Part of a small language model's weights.
Architecture: no biases in attention or MLP, tied embeddings.
Training: a variant of Muon for these matrices, 4277 steps.
Each number is 128 + 32 x the weight over the matrix's rms, rounded and kept within 0 to 255. Layers, rows and columns count from 0. Numbers have three digits each.

# o: layer 4 attention output (transposed), 768x768, rms 0.0289, rows 601-639, columns 192-255
# v: layer 4 attention value, 768x768, rms 0.0232, rows 602-639, columns 192-255
# q: layer 4 attention query, 768x768, rms 0.0232, rows 640-701, columns 192-255
# k: layer 4 attention key, 768x768, rms 0.0232, rows 640-700, columns 192-255
o601:123143121122151130144114120133108119177140092096186138161130105093110123194132122116112110120153145124110143080127134166120140127115098154158149124156117109109119143147138159116143094124162109
v602:122140154126164132124086172075111146115119146126158087152135146159133102119199130124092112136112055122127114248109088130156120175156092166046093100086149141148124122098143092158144109128113109
o602:187084150165114112148076156152102138150101121088094129129152125147083144156139091162125099111128112093095114077174109182127118126145151101101139116105111108118072077128157173109074079087118217
v603:178139088156136119092119115125097211072096167195085115137172175070255141155146197142119119149125157160093119118101105197152136134059183067161084118117154085146074080159156121090053123137151080
o603:074119107140117151174136132205149121079131125092091173116049109180121112066171096155085142123057069114097142119235108120112109160130122095155185185163145156145111164144112140144195125176181151
v604:130126128134162172068104096139122188167136090114125133122125124114098155114128109072123104133111114134147159103122141187125099103097129160167134217164124094116135162137087114142174136049146131
o604:103129141110124147177094168047071125154178140148123110042111159120127124135158106194145056170090132148085151070102109184147103158177165086140097151118090111055107152110128126133117131120099104
v605:171098125096136083150172183188108133096130138163107136153104148128046132153118105124055145136151143118133145134097094085132166104110126192133140022177144118122125081184113151150167123134091141
o605:128124059122142102140142083110113142144140119111128154077146119169212174105128120204104124080112185192126066132167202136120090106162134176133095168155199158133138094155087135125105113132124161
v606:115118128156171129154056192103184053120115147080140103157162092114122110097133131104128107125103155198170107207176093148164067122106156159124092125084160150123079107092145124132141143110115174
o606:198126130056054114133051103128162124109101156181123156129086116094134165130152117116138122133153115105106117058150103133141186157156130146196173089087070149126127088145077124124122104162145187
v607:167124132130132140132082059121142177153106144130125145122165123149064096148080181103119121173143151123130129163122157174126091138061082119123158119128165133117124121159131146105114125122165147
o607:069077173159148140140108061110140097139196201127128180118123104136084174107104144195096130158186122109122096200125123151132137105143084141090154115155081136132111122103079178166090114085158139
v608:135134092163092158179140155107165123153139066117087211120222069082132080081119093123139125184118100083127124099151113129100105157096139152081100170118016114124144086081131108122093140107130116
o608:136131150071128177201186151090108152103097120165144168173138078070165159110101164104121131147133155099107082145084110166089120099139138133146068162135125130148112165098157201136114097101018185
v609:130125104093117073165152184063157096104150122117100094102076098055131226190115130165135123108098163135188074162083166145108138156106131151103196145155144150129201084132101137087210111135159107
o609:152134097098120126148164111156127107108113116081212185066168103134069154087075140107120149091098065146115099115136112085145121116098181104063101150177115120106146148134066140139115155147083096
v610:151095172168143131171146121116140150165179130148054159116144076128155121161128241160151071102127180137120187105078145152163131090107179070130085180152066089130171074094111172144206190151165096
o610:074144138059158119151115146171095140144140140056118134100105137134122172106098091099137136187163187105118043141181107110115129188115114178130139142121104163123165132130101070098116098172090147
v611:147107107108149173168105134079111220106100192142177108147122133122153109225126134171174091115130173179148156170113103156137090114104162117085133103165158133087102176137123189181158135111094161
o611:112087090118143168159170175147128084157172113114157198116126129118130154069148156107127097064138064086108165156150150132206118175096100185143133110075066126128130146154140095113124137151094089
v612:133109112155160111140078120093150124156160149093150092174099104078147112111153062119163215126134099127095138098123125080136130132113102136137112100100137089098102151065173122137112084147151133
o612:123104096154131150140123101067081103180151205153156096165162105135128105124151077103123121069184140157151200144183187141164123141133120130162132134136127133101072129108096167154124187093087120
v613:145120135114175089145110118150153129132141106133125138121203173096140118165132119156135121146110136162100153161142114159099071083122154132143092115146102123174148158111118134122136149178119104
o613:110151091185071150165085153100123177171167185127189115131138130042116175116108125118144080159153136104135124146096164149178096153158106181163162127151106102135158149117111121105098145144152100
v614:096140139184194154110146156189130119130107076128139147045161106124121099165148134089124107132123049145090142088085078166163159080119075123127164102152162175094122095116100122216139136169168079
o614:114184158079108110077067091138060142110160077092122028146131164094124175110140127142122075098135154113134183074082163184124218086079137162171037091103102081129135103176145123124064106091130124
v615:165110098136107151199151090096163120124123160110185128110128156158108115150113123076088118114165134171164093163156134159109145147109145153073088126168111128142097183165120152108192107146197094
o615:169074126078154158081126112131182164176102099135120105140147040109138070107074157082173095204100184191131145087147177211113052145178103102110167154111149123144109106201177130139142109111145183
v616:096165147190139136116139145134109122113158127101094090107124116078174168138117113171112053165084107117126117124112089140173129144114126143118065115107157121125105138089105122105093125205065118
o616:097148134161107126089116132127105079156157151168174084076160178157140144102199122176110123169132160131079160122163104105129099114144065104108121120124104094094075125105108126162054110130170102
v617:131115095097147123136151221112121108076084163133129159057099207137136110183146147142135177151118101125166127111084118157107139118116157167178138152138061151078097102173126067122130152166180095
o617:114024081115079107100095107152158139106087042153114134132143180126123113122099141108105141101131169144068145066130197093123096099142089119146163185108100100084097121122138116139135131135086203
v618:218183147133080143092123144103149094080160167134128122133151095024117091240158121086150165111114120114144146142144136139176084117117066171097163141111113155123145116109138116107143106119148120
o618:135131126163184136123085116135145123087145132084091147158145095092172152095103067162088105087117165121141157097175147186105171147115122050044141157108134139102125137138181127128116126114113122
v619:096108123168067127150079116109104108156125146103140073093081110153173174136164169115166177101126155078154173126095147121092155094097117134177125154114110124140136120148161175110117134170066159
o619:129155094119155138152128150154136160166158182134170102175122121107158100134149212145081125113114203096191119113180111143143153146059091195163122124136133064125106082152146109051104167135134170
v620:165154234139166181084134116135069112182120140130125190086102164194146094112121141111190132027130125154120104135099073086152121069056093127136135109183110146125137096116143170144110088143199094
o620:144169153139142175088158109121088142055098121090090094182168128107140104215091137110092143174149090172153126149152126155143150082107132101094100119069152107114127120088158133145131100065109128
v621:119128183165120156173101132143150136143114111120090194131129165082105116153139113165106093162201143118116039132160145121175105164134173104065082181099107091105124169172147160109065140121162135
o621:158121178184120112128164123114174182133162051132051175112139119163072190145094124115127111135149147142120165125150146162111135091101175145094079129151106098105170116090142074164146124061126096
v622:146114155204201143117067094143069201085128149118112119080108144145147112149078135087163086090158119089104095127126148135143147097111109166101140150132148134136181113087123118155127130176137160
o622:132116112139085170124098097105086090182123130127154121081088111109110183093101161139133128077099117104118132159151146133111165150102170123157140099087101126129088070107149103182103167157096111
v623:183169106075166138139116116157122151148116163127156157118140073121170089170110184122113159153141052115138093104160155095146135129108162166162191122085118113151126090130121181142154133146077145
o623:133114142138169096107133123133163087124155163030122168186095162154126126119132150112116118110134159159075129127088107140142118094152110162191120141113105096132129092126139109096084123180080146
v624:129118177153081124148110090105044087125108098166161105146138079135233176167102223200122168195136193177085170146135138101136145104202121130149156146114143131132088135109126135087136052152150141
o624:131139163135069173133121123176121145113184146171149142131107117163072104129105169141125052099133094119197115157144058061093121138200111123153138129079151137152142148094076183143167105167185089
v625:092150113069102135130106152155147151064179110112166130102115132088136152103088108126128163096087129144183135209128115126127160086140090136104130104115150175117132125132196130112138094115076108
o625:106074157104078096094092192179082112127083110119107143163138162118107167155129168135111142157040130087115082075187111142099092054141145155103036209139142144103095125144127134161185093178112162
v626:119118184067133146095101163119149161173129082055153121205192113115094134116131178143121095104099087108120183092176150133089097148097116119113161182083145101129146116139139141135118095117117116
o626:087089110110173149166077133143124149094107124146196110102140193165115126222163178117113213107120111175057075131026143151172041131143145126108111124135119080059123108135194129153126137094168150
v627:143115130214146108108142105197108073094175197134107162152165147133166107132140111118135129170144135180128154165132104093137084096118152096119184184113127110162113124095173137138100066115173118
o627:162129124113080186149168105089139152095139105110118209131136175083159141121141115063204101146082149135164142104188139176114122143124065072133115121117129118138104068113156125092130168150098124
v628:103132153147105158090110148163130095136135048137142102088104116086101084109150085101139154175104055064158122173174154165118137115112141132073163141119126113111076133122179112118118174111093159
o628:095171118126156095167130124102172074161118117117142083163125127050160111142077054122160151068149134145096160109133168164175138052159103042194141120110112146144143121100113129154085162130125079
v629:117184165124082194148073113147121158151127142164167150160159157086153109152110174103141173163139181045049074142075121057108107129108065118104146137141111107152111129163087170158125108146121185
o629:089098171145073106065140139145156103086097093128104136158170078095134138097158125120095212174188100102133097167128102135161164172174142139132165140162125124143128083124088149086106070093125114
v630:101140091138133083105124132114124097118125110175145149105050108176132132084180113149165140102112143160142133158123094158142143122160181170153101163134086090107174137171100121168120150160165082
o630:101116080138100043148143128156112122149115140135196145168144149112153140133123120139137103109140088130120102124120108087190108137127073075114181162090181082118148151141120125096148172142115117
v631:114163100180138133132153139149116122189130118112125159121186132109162089113115204091098175111179112109105155099072153098134088145066053136139143081176123103107109077166140149089197104123124117
o631:085115151113079099118151108153103122142139106173134107113198151079108156160154170095116155020129114115139149125150142176092116113137095151154195134145089150106104099069110092147123154125131161
v632:183132114174119083185096134107151141104123155170125164073163148137123133156122093151180164098086038068128141154098141123145076041128165126132094137116135133189133104164073145078131149157157071
o632:148147090133104128126101120173096117159157122145122107106152160139061171148153176085086132115082164141091126202077102128111105154137105103079117202084172101083130145104129174148159182175147200
v633:109142128148169132137124141159122158163109097172132108143146129176132129124129087166172120204092104065141150043135121127105107126113136079131090176136146061107117131123070161078098062158152137
o633:163146107124079212101128178084131119112174088086096119154145101149100058086065127118126123161164127078087100127138093105172193168143177115126113061087126127152164107147156108117160180119124116
v634:063064123103171111154186110138173158093147118082183166109123167105094158145138170188107115135106139149065079079107056071118109088154150150143164087096081093108181118128119147157222139160095197
o634:136125080081131081062095126075104134129132118118095056137139114118155055113137190118066109064129112052122158135138055132136091153088102157126172172139089045113147132115093161119103115151143128
v635:114133137166181110093081103087095083050127121105098122113116170170161086128094140084112167120096132079115164145114162120106096131157144175133117119182115184182121077132094105073188120092123076
o635:166026105112183121120108104095155196136100108131120069137124142089098114136123084067126162158132141104102108144122131106090122130127121208104179178089108050105170115156094092196115193129168165
v636:132118124112128179155072141105121103086075135138121116111128111112162087120130057111141132096088162114148127107135084185146106150145133085094099151106136173139109080084104145099126112126102069
o636:168114145200116120146136144078120133088137074102113058081099111122120119088139158102125157133095107108113156078091140109119098092154091135139149086136167184104139106103141129128096107064157159
v637:163119097130123084069110107131130106142172150162153164157100092129162103153217105134215118165149180134144162153148092132147155103077140093114110132169140127114114103182181098108123105128095075
o637:134123093079095130070120159183120106150153178203113111120079076086146129116110142112180085176166102123090116156212138077104175111098180104130094174122144141132107088083166155143172204129172091
v638:173203119141092159106132082119112081146143169133094150097074098084174129112065037128103115130191112141129118138154118118085169135151145159110072096118094166097128172153150159109122113131176123
o638:099074122119170154146148099132148146101128133156179110132149132169099118140095171127088143110080160168159098123114107157164165084122139133101145113142147173146090122117110079103158126150092166
v639:110127165108073159189041162107158058133176137125108125058155152158165149133104158162067088162108154113102108110162098106149169213087154070125160136163187114111189106145083141135175127138124129
o639:142121155132113091114153130098080122145124094157102083092150138145101150164152114193124122127055131120111149125102165136102147143126218137082106169119100126172119143101141127190129152104140110
q640:148128104177102177097120071155103143107097135095196137076130120097116121100142105101096132134125116107129130159224132155099141142103132133123157101097092124119157120103112141145121119154097146
k640:140107134137105142148136163147128092156128115105141146100150151140133159146129091127111132108127118099098177131132102151157107132156151142156094127127120146116103116137106114123180089061115158
q641:129142185154119133101094123162191094069119170093109073159091162122107158160126097072187119170170104140107111137138071135120148099180168103099109124166125051102095127124148151084147167125112129
k641:170129127088160163142156118131174113119110131141133145140108136108125123149128080122129078126146137169125173125114126098125141157134137144127135135131067200142119115098153135097163135151128134
q642:091144151158170118159143071169153096099103185155075081142140159156158155135186106082153077134143101070111125109092108134045111138166133151110086151149132083109139118153089158144120127166090104
k642:115096102159118117109173168169154117152108117091128179080147124109090128128160112141121131136131172156134165090178133149106158104106062141117136087153078118156092120134148171124147123147141192
q643:137130139212109148086127131085114134113150114135103125153123150174097138176081133144103154158094135114151126129093170110110166129145146143125155116138134167065132091139098124135106112180118083
k643:094158115130152134139129126114119109112086089108103151078073105144159114136141106140122060130141080091113116132175057185141149148139143147148141105163127101125135164123125131125111162152104138
q644:112144146121151065145129136171166148090125112130115126089103171123157134145130147161104130172199104113131128072173068115100134115136134101092109125200123178176127108144124127076171161142139110
k644:114165148092158158113113130059104149098107137153115161164095129210183117077140177142134096176140211113123135201080104138111127093151223157121110098119115109036117172142154081058139112205114060
q645:056129118136149145138111119128104150115052120154095129128121148169106115150096113154124100184170165150088138141145152137097108074137133086166133094134181179128102089095142130150163117173129056
k645:088146136083117176143110102121120135146094141135137142139134136133119138131171137145169105113113119152168084143103113123051114124110092104129185154182039104119109159145135141113145135159103127
q646:160075179119165178155084121125087144116068143111205160159135090129133088127160150191128167157160057181121142139106109100161117120125171122109105097087110136078167130171103120120137092138103162
k646:118129077141118105130124117145107097096169175114110172101114103100111136185158136128160094151074089056129074163097128121168100152120128168108097098106154107160094106075181153128072168096169135
q647:129137145153093144093153098121099078080077107174113136109098157140115149120133081153083129115126052126195137162122126073089086125117127096147128113155168155092164118082182150130118144140180117
k647:122132162177115144127130131103117103137064158155110103132154162190162131126091150133161102196137071114153104119130142146112129133134134039097155097190112127197134120122167120124094154122079159
q648:128097141098145148142154160111128078154166127045174094154108125135095160146115125127105096128168223128131107159138166156147073137126135150177138139115134102128097123155100097146094114124138203
k648:115106125094075095147096165144145094104113144092138115159121124152085141171097138158148080111125094124064083115197099138084108140178135108163136127126133135125111105107104151140117197138197117
q649:124131137211143156114119114141112163124092099161094179086173174100133119095101065117112101083083123083122145154093138129093142136112151127161137154108111095078118121019152068149059141089098072
k649:046140087046153158096048127082178183102130094146151163122117132128129076151039138096113120103107175179110105132092081153096101148124119152145114157145082110112143142131161110119180128133143197
q650:048108210133152142133098160106088159125162136119115083125129062157147150165116142129105177136093203123074125150117136144077138126114183101098177161122075098140073130162089086164108141149092110
k650:080213139173155114089133099161130190097117125107149119112167132140116140102125122131102180138141150125141133089164072135181150194076064132110119145098094128166130106115134157111127117145129146
q651:144114140059161132124078146103180085115101091150115132135166104142146110157124117178147116099139172133143089170116105186111122172108091080093113115166103096120143203130139138183157103112149124
k651:135164070101098123122129210182117146176108067089127138218086156163188122115158115154146141133121149200154140120162103092150129080114122126175092116139167127152150116102108127176113088148153070
q652:145151094102145153136162147086119141094109120109125089103135126164089120152159135121082113125140219070111131152106101149096153103125118096089134169182141097092148152124104089073088154101120085
k652:095140156104086174072095116141124138091110159106141135153107142168152132140135057141086142082118124115095119085149154176055187154156160095137087082146169134167127120114124113094127119103104142
q653:110137124164121109120150143163122158087166097130154093013101128087194118137078145102179140145142128064140111150133126155112163124128111085101112100173143106109103120137169105136080143142178077
k653:172093134072087092077115095117080109111099142153155112141147209116115124112145136094084177167123129127157155102111202170182116127157153135098158148141137129131156129112098140135149078159129161
q654:131143092128131115085069107093072076174132109149083112150132081140150131083170170116122090163188153067134185161110106152194157124143111134110167165151132146130114097109129098089160171113152141
k654:137120093155144113177174103157103128105129122141156085159131171165104120145100090187085135109104120137131159122176170117100159158091143161094112115127094109098161211149167123168090069138121106
q655:085110157147182151116178147147170102087109165120131113156155144134140182114109171136164151159125113108070116139136127136124172153100101086141067085153153144126205125039096092163127112142110104
k655:158118161085149161142098138140132140106100121113136165196154141149148102108082164133107134085082196056119080146135128128158214070132139147081131142137102096195131146134170096183170150120110168
q656:131107137094064127183136084166152112091107142130088165127132093086202123122118174106092171078096115077108141117091096078100109177089118144155180123074121138142080099116144182133071094115109118
k656:101115034102163133126125153133129081102122121128143182186175123096096119124147179139096114158080117149191139109128121121121169180134148112092155154170157138118111123136113129210173136125104090
q657:132130104152149103110044122097102172096092129143132178074087148132188111107091129180108130122160126154146107113165153156123104138146117118161135129129127076111163188158084124132134167124082084
k657:128148113092125112221130104108123117127124116089153104129177189162097108144162164076141083137060106133115150093120102066114127110080179114131098169103130158127127112175138096113153108117111164
q658:143113102129158187109072117122128095150179121111082123152082101114078171142145112097113095137153209169088132139097124113175123129102107177113152069140132102126104157148126128142081148108108184
k658:169084135166120107157137149148232107069107118106143114099106150106213099055110121160149132109102099133086110082158113154107116120127178103148151147155093130149157127141133134117092131098116102
q659:068091166132104094143120152109050211150116113101112158063139125134125100138136100137118127124112166108171173087122115160051106125132161160192166117121146134159212145087159113213181101163123133
k659:128115127134093138118201126102136143186152113169144071156100130105143101114199115123135113136130194225198115152119102138095116141065141075186127132100157111122155134103074171164101120138054145
q660:095199120114127124124100174117107104122170103064143100157136053100158165121127127167081129080255155120149168146171106144139097129143151141141145065128084140121120144069176127056109164072048168
k660:167108165153199124134147085112100103173144120156111118094124203180086096087080121134118167163170140107125180139114124140116162176103124165134087111112113109122117125129159131129146109147130073
q661:132096065111149120135159168144070093128123114096101122108109118117104101125130131166121209105145195102078143168160097098110118142120231105156125147137124247123086123127164119049155141130113031
k661:076157137130155104078107142097081123093172085085143201089095076094142178141141138106121059035081087157223131108107090137157149168141068137123111092128126152145049136149146103173141105131100080
q662:118079114079165117092059173069066131129120161131163091136122134159133072182154108158090132094101121124110114103131149072113163098103129140103065169074098102149148114192093116083036160138066129
k662:124065134119100099078059181128128181125103163113200126104082112101121093173129147093100175134067129091099134147078121143130131107126098110120137154112180133095115152092105104160099107131115145
q663:062161151149137140078162114155113169187201130119077153103126090113108161117096119105140159148178089200092100149120180121120077100109120131135118087147119126135171170083143084154099157150135124
k663:053140168150113108101135141181110134112083128149131128153140117156125127084091157097133112124126086148108126087097119115135117099129142126129102120131130147149083114123076104126151114129170206
q664:115142127102197093192074171161197158100101104129093178156103158182095106127096143106157109161171127090131162098150126126108135155157180096150101168119158153102154105104103156124175103092185127
k664:132135147133136087078113129107190121152118148124114130154107150219105081147175110181094195187120159116131078143172122103112171104133080122121144118192129109111062130126084146193142128071157096
q665:157140108057064168126109146040165099137091153151099166150101164225202182161078112115081151124154113094190157212160089095144093173169123117166039092114136070175157129101182101116172111140139188
k665:114082132143061127112131119130106154050083108110164162116158080185108108179090110089108058105096151106179103127150117145131143132173101119175099130153136132104158167087146113148164111135086164
q666:042102144083153126159105169137166218059118133100191114125134132146152169121116094134143105140157184077187092077136108126099056191115132162126118150140118176136147208135140076186165130114084105
k666:149099000178145123109086206191156096127086167206117031134127137147154114138118079087174105170106126114203123139138106133171166107120096110121166156186140116150131235110136169123183113103113107
q667:099133155133170192147144122143101164153157182097126097114086100089107147125147165149181157089121131132115072127126144161105166115090133168098100114093021117137139175114116109131105171070127091
k667:153145156138201112160097131080172155173168170137090115133097107156177134105135160077190132078118058069087145183119075076149120149154097158048119133148114103152075140147172130140101137184117056
q668:074132120173169163113102064093133111192140118185103150131050097147146133129142136120128150146124159167146134112109116175061143152115098173000142176099049069053128142144153093103153110140139117
k668:086134194138154072184146096145179124181118114139126070114174088109135130118172153127163114098155110081081108084140172078115082104109099114073130147142167157175119137178168140135129088128160113
q669:180136096111131129145109060046109190123148100072160122135112088157100125092106125161105127109161092120140160149172106144118135078162158157146147099101099106140181171090060169106138140121122132
k669:116107135141114121173127085124128165154100103097099053140162166058099100132164146148129053117155133148098104110100181168114156132124097084146103088122167157095106076179090187192113130106092101
q670:162074155097129185040144149067137072065126184105069079148114098143096141142119136131073107135147130068149133109124158101127102122135192155146140166115112182124102177177093157170083158156135101
k670:198126150162126080187158205130185102117153092126155067101171155158084059136138078088111101137088093163148143118158090087105112107164107118109108172179092100085110096087106103113183123133061148
q671:134133048110096142141110088114162075188155074228125136121094123160110113078108191124070119096170109103077107134096173153102121192123174096150086178138141128116139125152149084091109189097142166
k671:095153160132135112096138099162131138091124157103113115120134255120092099146159186090093086099089075151080134155109150083167160126071053158103144102178132090139087128126171161168145134166117184
q672:134099148104115155072114163114120117134104138102105175175143109113099114132154113179132122121145148071110139084133109114122099127085137121124105135113155029133182105112138147133145121119109126
k672:154119155116110165130183076126117120181174114124165111035110157034077156166112096080122146123097095123124087073120130156103113118149145154115095103135114187112152110089106146159157160119145158
q673:124178126099158110127135127137121151149080162143116112148118142117128219136116170081107113109125120147155117127103107155147114176167070137115124076085148187111189107142134109146086096124152135
k673:146123107109112162089165114101075127100100082141098153108196108178121144082169091121129097141102161107124201105136101144089170086116161165086091139160152081146121120132082098096130111138126142
q674:145148164137082134170156114135150125092140123151162146133168111122057162101147171127129173099118160191165129123114138145194123124155131154128125164110141115166146155162137101132096152121132146
k674:125135144127123092090157156143096100137099128134124110127068131153145126177146119109138102131167134193140122149126153139101094099091115147107113112085108111135146107111121127181112114072086149
q675:169146112152144137115158106131100124103137151126094187127181122121177161120094161077150148131120133088131074146143169116140149149153120144107085145197150123141145161111150161166135114154156129
k675:143139118129122089130113109119140125100153126154151172184175183189197144124188110151105159187111131095118168127136135190080106125109105108100135120131178129179095112183098081125112117126090143
q676:135072147126152117095163064143088112126089110135165162137149104124138166136173142041089179135133129143125125111163119101113110136104096184093192134061137113162109138085107156139123115075114194
k676:123092102093088111094116119117126128134156121092096150103147144171110118102105097099093141122103169128135126112090110147177065129202127150105125104154157123172159152101181130124171097120152092
q677:079117138123160128112092090141100111129079089094154087130092187099136142143089094092143124161080156148132166134119122122142210099164116111166142097178103105143155167120128166099113128142121081
k677:191121103108109135142153106130137146123097119198074143120185135157127117217160140117109092115115121163139106098131175130147143206112125104131175066160158136062128138121104155135086117148112159
q678:156101135113156165114099092174097133148157150079131151110137147096081122117112173136116127180122157130116179066109048142147138089131110082108127120161157152194138174165107107134125152156101094
k678:121072129116163134125120170108135110117209145084105078133131117134102153091109149200094107093131168109130127134104120153114164123125096148157094106105128129106120122156103133114171149080126066
q679:140191072185131125156121106138130065154161081123114134155155128160082105171132149198117117127116111078135096123127134119173116165157114125150116100107132118134143095142128181086122143116127146
k679:118157164128119067150094133142134103100126086100126112183151153102157140171121130127165142101132116088149185114159065097130136105174152120109153147132108166121141127157117145165124117073159182
q680:145100120140138162175196064100140080132115175092112112129158196082143126139156094138100096166090131069106118143102115132123196080125170148124130104142151113137130094139126105122064168099133108
k680:145063138161173122118148120157093130188173105121176178104098095149106094150155126184105122138153124162135143092129142145116136130107094108158113116130157122165154163123125112155210128163182141
q681:109117112144131116070164173171139109073153112102146144128130125140124134136158142115152097119125088132168142083112176138106110203151154159127127125083199071114125074119077138071153138084125174
k681:145122133134150129200141110111118127152117127117147161157098079146136108106114151098139149103168190109149192111178101130137130085107085091108111128161114114145091130146126075103124126122178161
q682:131124062165146205113161137090108121130164124100126067079109126157111126095124108114114123152218103100116112144144153109078126072084176159115085073155090125125141130081090184058118165145147099
k682:161156116191116155139117112110117086130154133155140096125155128054163155093103073109132124153112132080150115180104136127137102123194161127149124153149153133140102080145095130132166150151107093
q683:091085173134105111142093170141173115132105113072107133169160138134123144117108165136081140153183104155079160136100136065140130088080173132121110122131119122108149140158119113081116114134134158
k683:171160156142131134119127148070077143122113116139133154134100117118154172129092129138170113148179167082111138112085101106115203151194085168104125084096130155164146183103157141143148139091091118
q684:137142153174163117107101150094209078110075143125125155139115119158059139108120138104130094108153111042079212126115088080153125119135154074152088114143108070072127149132083085039137125146075115
k684:128120138157149148106076123133086181128121147090143097048144109139134142148086167103102137145088119130130130146126127117163182156118124132137110122191112143074168136097130131163181066111173177
q685:155157127149126108145144141119124119171139118111167185102132101196131113100138151190103148138116063154133097115131143153131130149154183195185119184129157202116126163115131115133211159102185109
k685:090185136176111131067144155121143131062176103141116094149172152112121146143121139114058139127095146152160132076155083109148121141096200103085177143102094139193089125128173135097102094111123157
q686:101136175116106209151159132137210141129130131123113108111118127173141092096108168117157136142141124132067131116095111070055154169094086098128109114150079152119142099106125134100107092078073155
k686:143127067123129151113100135133105153062090090142116152154123114133155175132168147092098155185145138101116141106072154122117121155138135117130140142124130190098099078147131161074065144135120117
q687:102110110155155089071111104080119114153142121057159137118147101155140125141110164091123117155129124109149051095162156156102142112139129130124130096129087096115197088138141151132128145119103100
k687:153093100121137114155117179102132101105139108090146114141086133126119156099101189163126179108088144122147141127098098143100125084138098148070203175129121200106071141132140147174138191126154126
q688:133133142163171100129070135167130113111099182021102071106052088121132154087110155147152121150056162198110154129165079050111140098110161113169160080165086096186199115153115056134113148138098145
k688:132186116107145124177132117153152136130185128062060062118092172157108113064108196147098102145141084114098159136133193141142173140072155120089087190110134148136161152127110125127087139176071059
q689:160129129100038137170166121143106144132196086169104140099123136146145125086130112092107121104178155094185185136134075132116145193124117067157118141168177109126030102135168124157128153153189113
k689:126126121136083170112132135058165090106142104115182118104169099092119110113111159135153110183160111156100132120083122153119112135160173194145122083092135148127114155114179186125182120100140199
q690:094132106122114149181130154097109148105136105111127163133172125107149122138128098149140097126119137105189125131149051137156150115106130117136147122153060087099194122148129116181134144187153100
k690:120051135102172099120124155147140142125159139109135159135134158152134147131129086198147068106151162082159134127157134198146129164185092157097105126091134125115130122119117145109180059131134146
q691:112137103118136151123110133181160168166168156087108094127072132161222174133094194161065106113120119143125081000145146197102152111114131059140121119110095121232132147138148176143118122130140165
k691:123164172176135119114082100194180181072189103141153094136101122073133069092148153144111142103115118131117095132145157093165166137058152117157116148116163151132081127148087181107135137105173210
q692:141140075128120150075133137179137167103117127105121143192107131115100132160074096124100187124091163135115155073091109077125162117096071118145149169153061104183172163133036139213153132184121109
k692:075124195196078100115169142150147108072087111142114135094103133069175092148106066166114173111163134159133180143122105082078185131106121147187157129089101169105156112136115111098134137061155174
q693:072116103121136133124132141103111144100150127195205183106138167120103138115055138142114138121065126114142134142204121120133104107109050094086116113095135133116086092103118097127167118139173164
k693:113177101123223143158071169130140165148054135137113131154114114091121087178115134118149164110073106133130102151169112112079114038159046106155103141173100140146060156145103196187117065157142102
q694:140189160192079170088105137129068159090125142132110087115127141166138117178141121159131092109116110091151187158136093118126130076142172127063194094123205169143071090147150121109122106126136176
k694:094180141048139135146123157102157176121124165123146094073106129110181165156175137084120159077185165131144103186115112158155132085148107181134132120139093087152175136076159141112106174128063194
q695:182062144177127112140114176131119159100161103140155150146178081145101117122101107161114146108077164166153107078125172111157153101119142176124114096117138114119141133182105129141085084099099142
k695:135133084125135097163109135226150114107074086122105138092128125140117093133111100129104181079124163118087171114136124108171135120053124096188133167134126117125133117195076129134116112138115147
q696:088110126163155150142163151076141120127103158195148135117100134029156181134098156156102074165175092172054096123141079137040107159085218128138119119117104131168113088074102132133065116148140122
k696:129207138116090093159089116153109115140187122106120170052061171101074153095096135177075152146131145074174113062064087084134183161126121158105127125133127182102093169163181091110123117159047108
q697:118081131066114074124093159156151126086144115093141207182123108158051114119109135228157113078127134162055091189133143163145096139087184087123116100074136181145150142187154194154214083139196073
k697:121071148134131149132091066116116111095141139121132087131176159083128129176101088162160133100087112185096121127131146179112140126220160159143119093126099144170118116103130176065197134102126086
q698:119119091146136158129118112108115114128140190106162197139112151071068141147121132130098066188159004179140171165211064140124053088099135116138110103125083115202173107104154154150111174171161202
k698:161134167092171157132140113196156099131128132100114104168153135110173119090114103224108168118137172086092169095109184114077102155200105130159090107147089099107169182093037185127133135139146122
q699:128119106116111099141171058152163163138111109103134119107123143138122139194103142143083105114114193137108093120147157110071105126162071106123082127146124195105102194109123154128175123081137026
k699:120101185138154137096158157150123124190163123140106095141131128081148093153151133120115158126113031202069124128085032136143125083110124106108124099126204094141145095158134166161073106105100088
q700:089153124108141164079083179152130134101099092162126117089170122172182071060102083148111085123133147093124145106119108167206169139127157128184178160145189143153196104086189108098162162130166118
k700:141088076140109110187115154093096089144116151168132149121100153132121162134109170148098106166104126106171109088169116164128142166189109040151139174177105158141126087130161072114145131111121184
q701:109083174208161098086141108134107126151177148148038134203158109126180141071167150083175092172155112130119130187081093128113161156064062122170187112087157130218141091112126131121100077138114169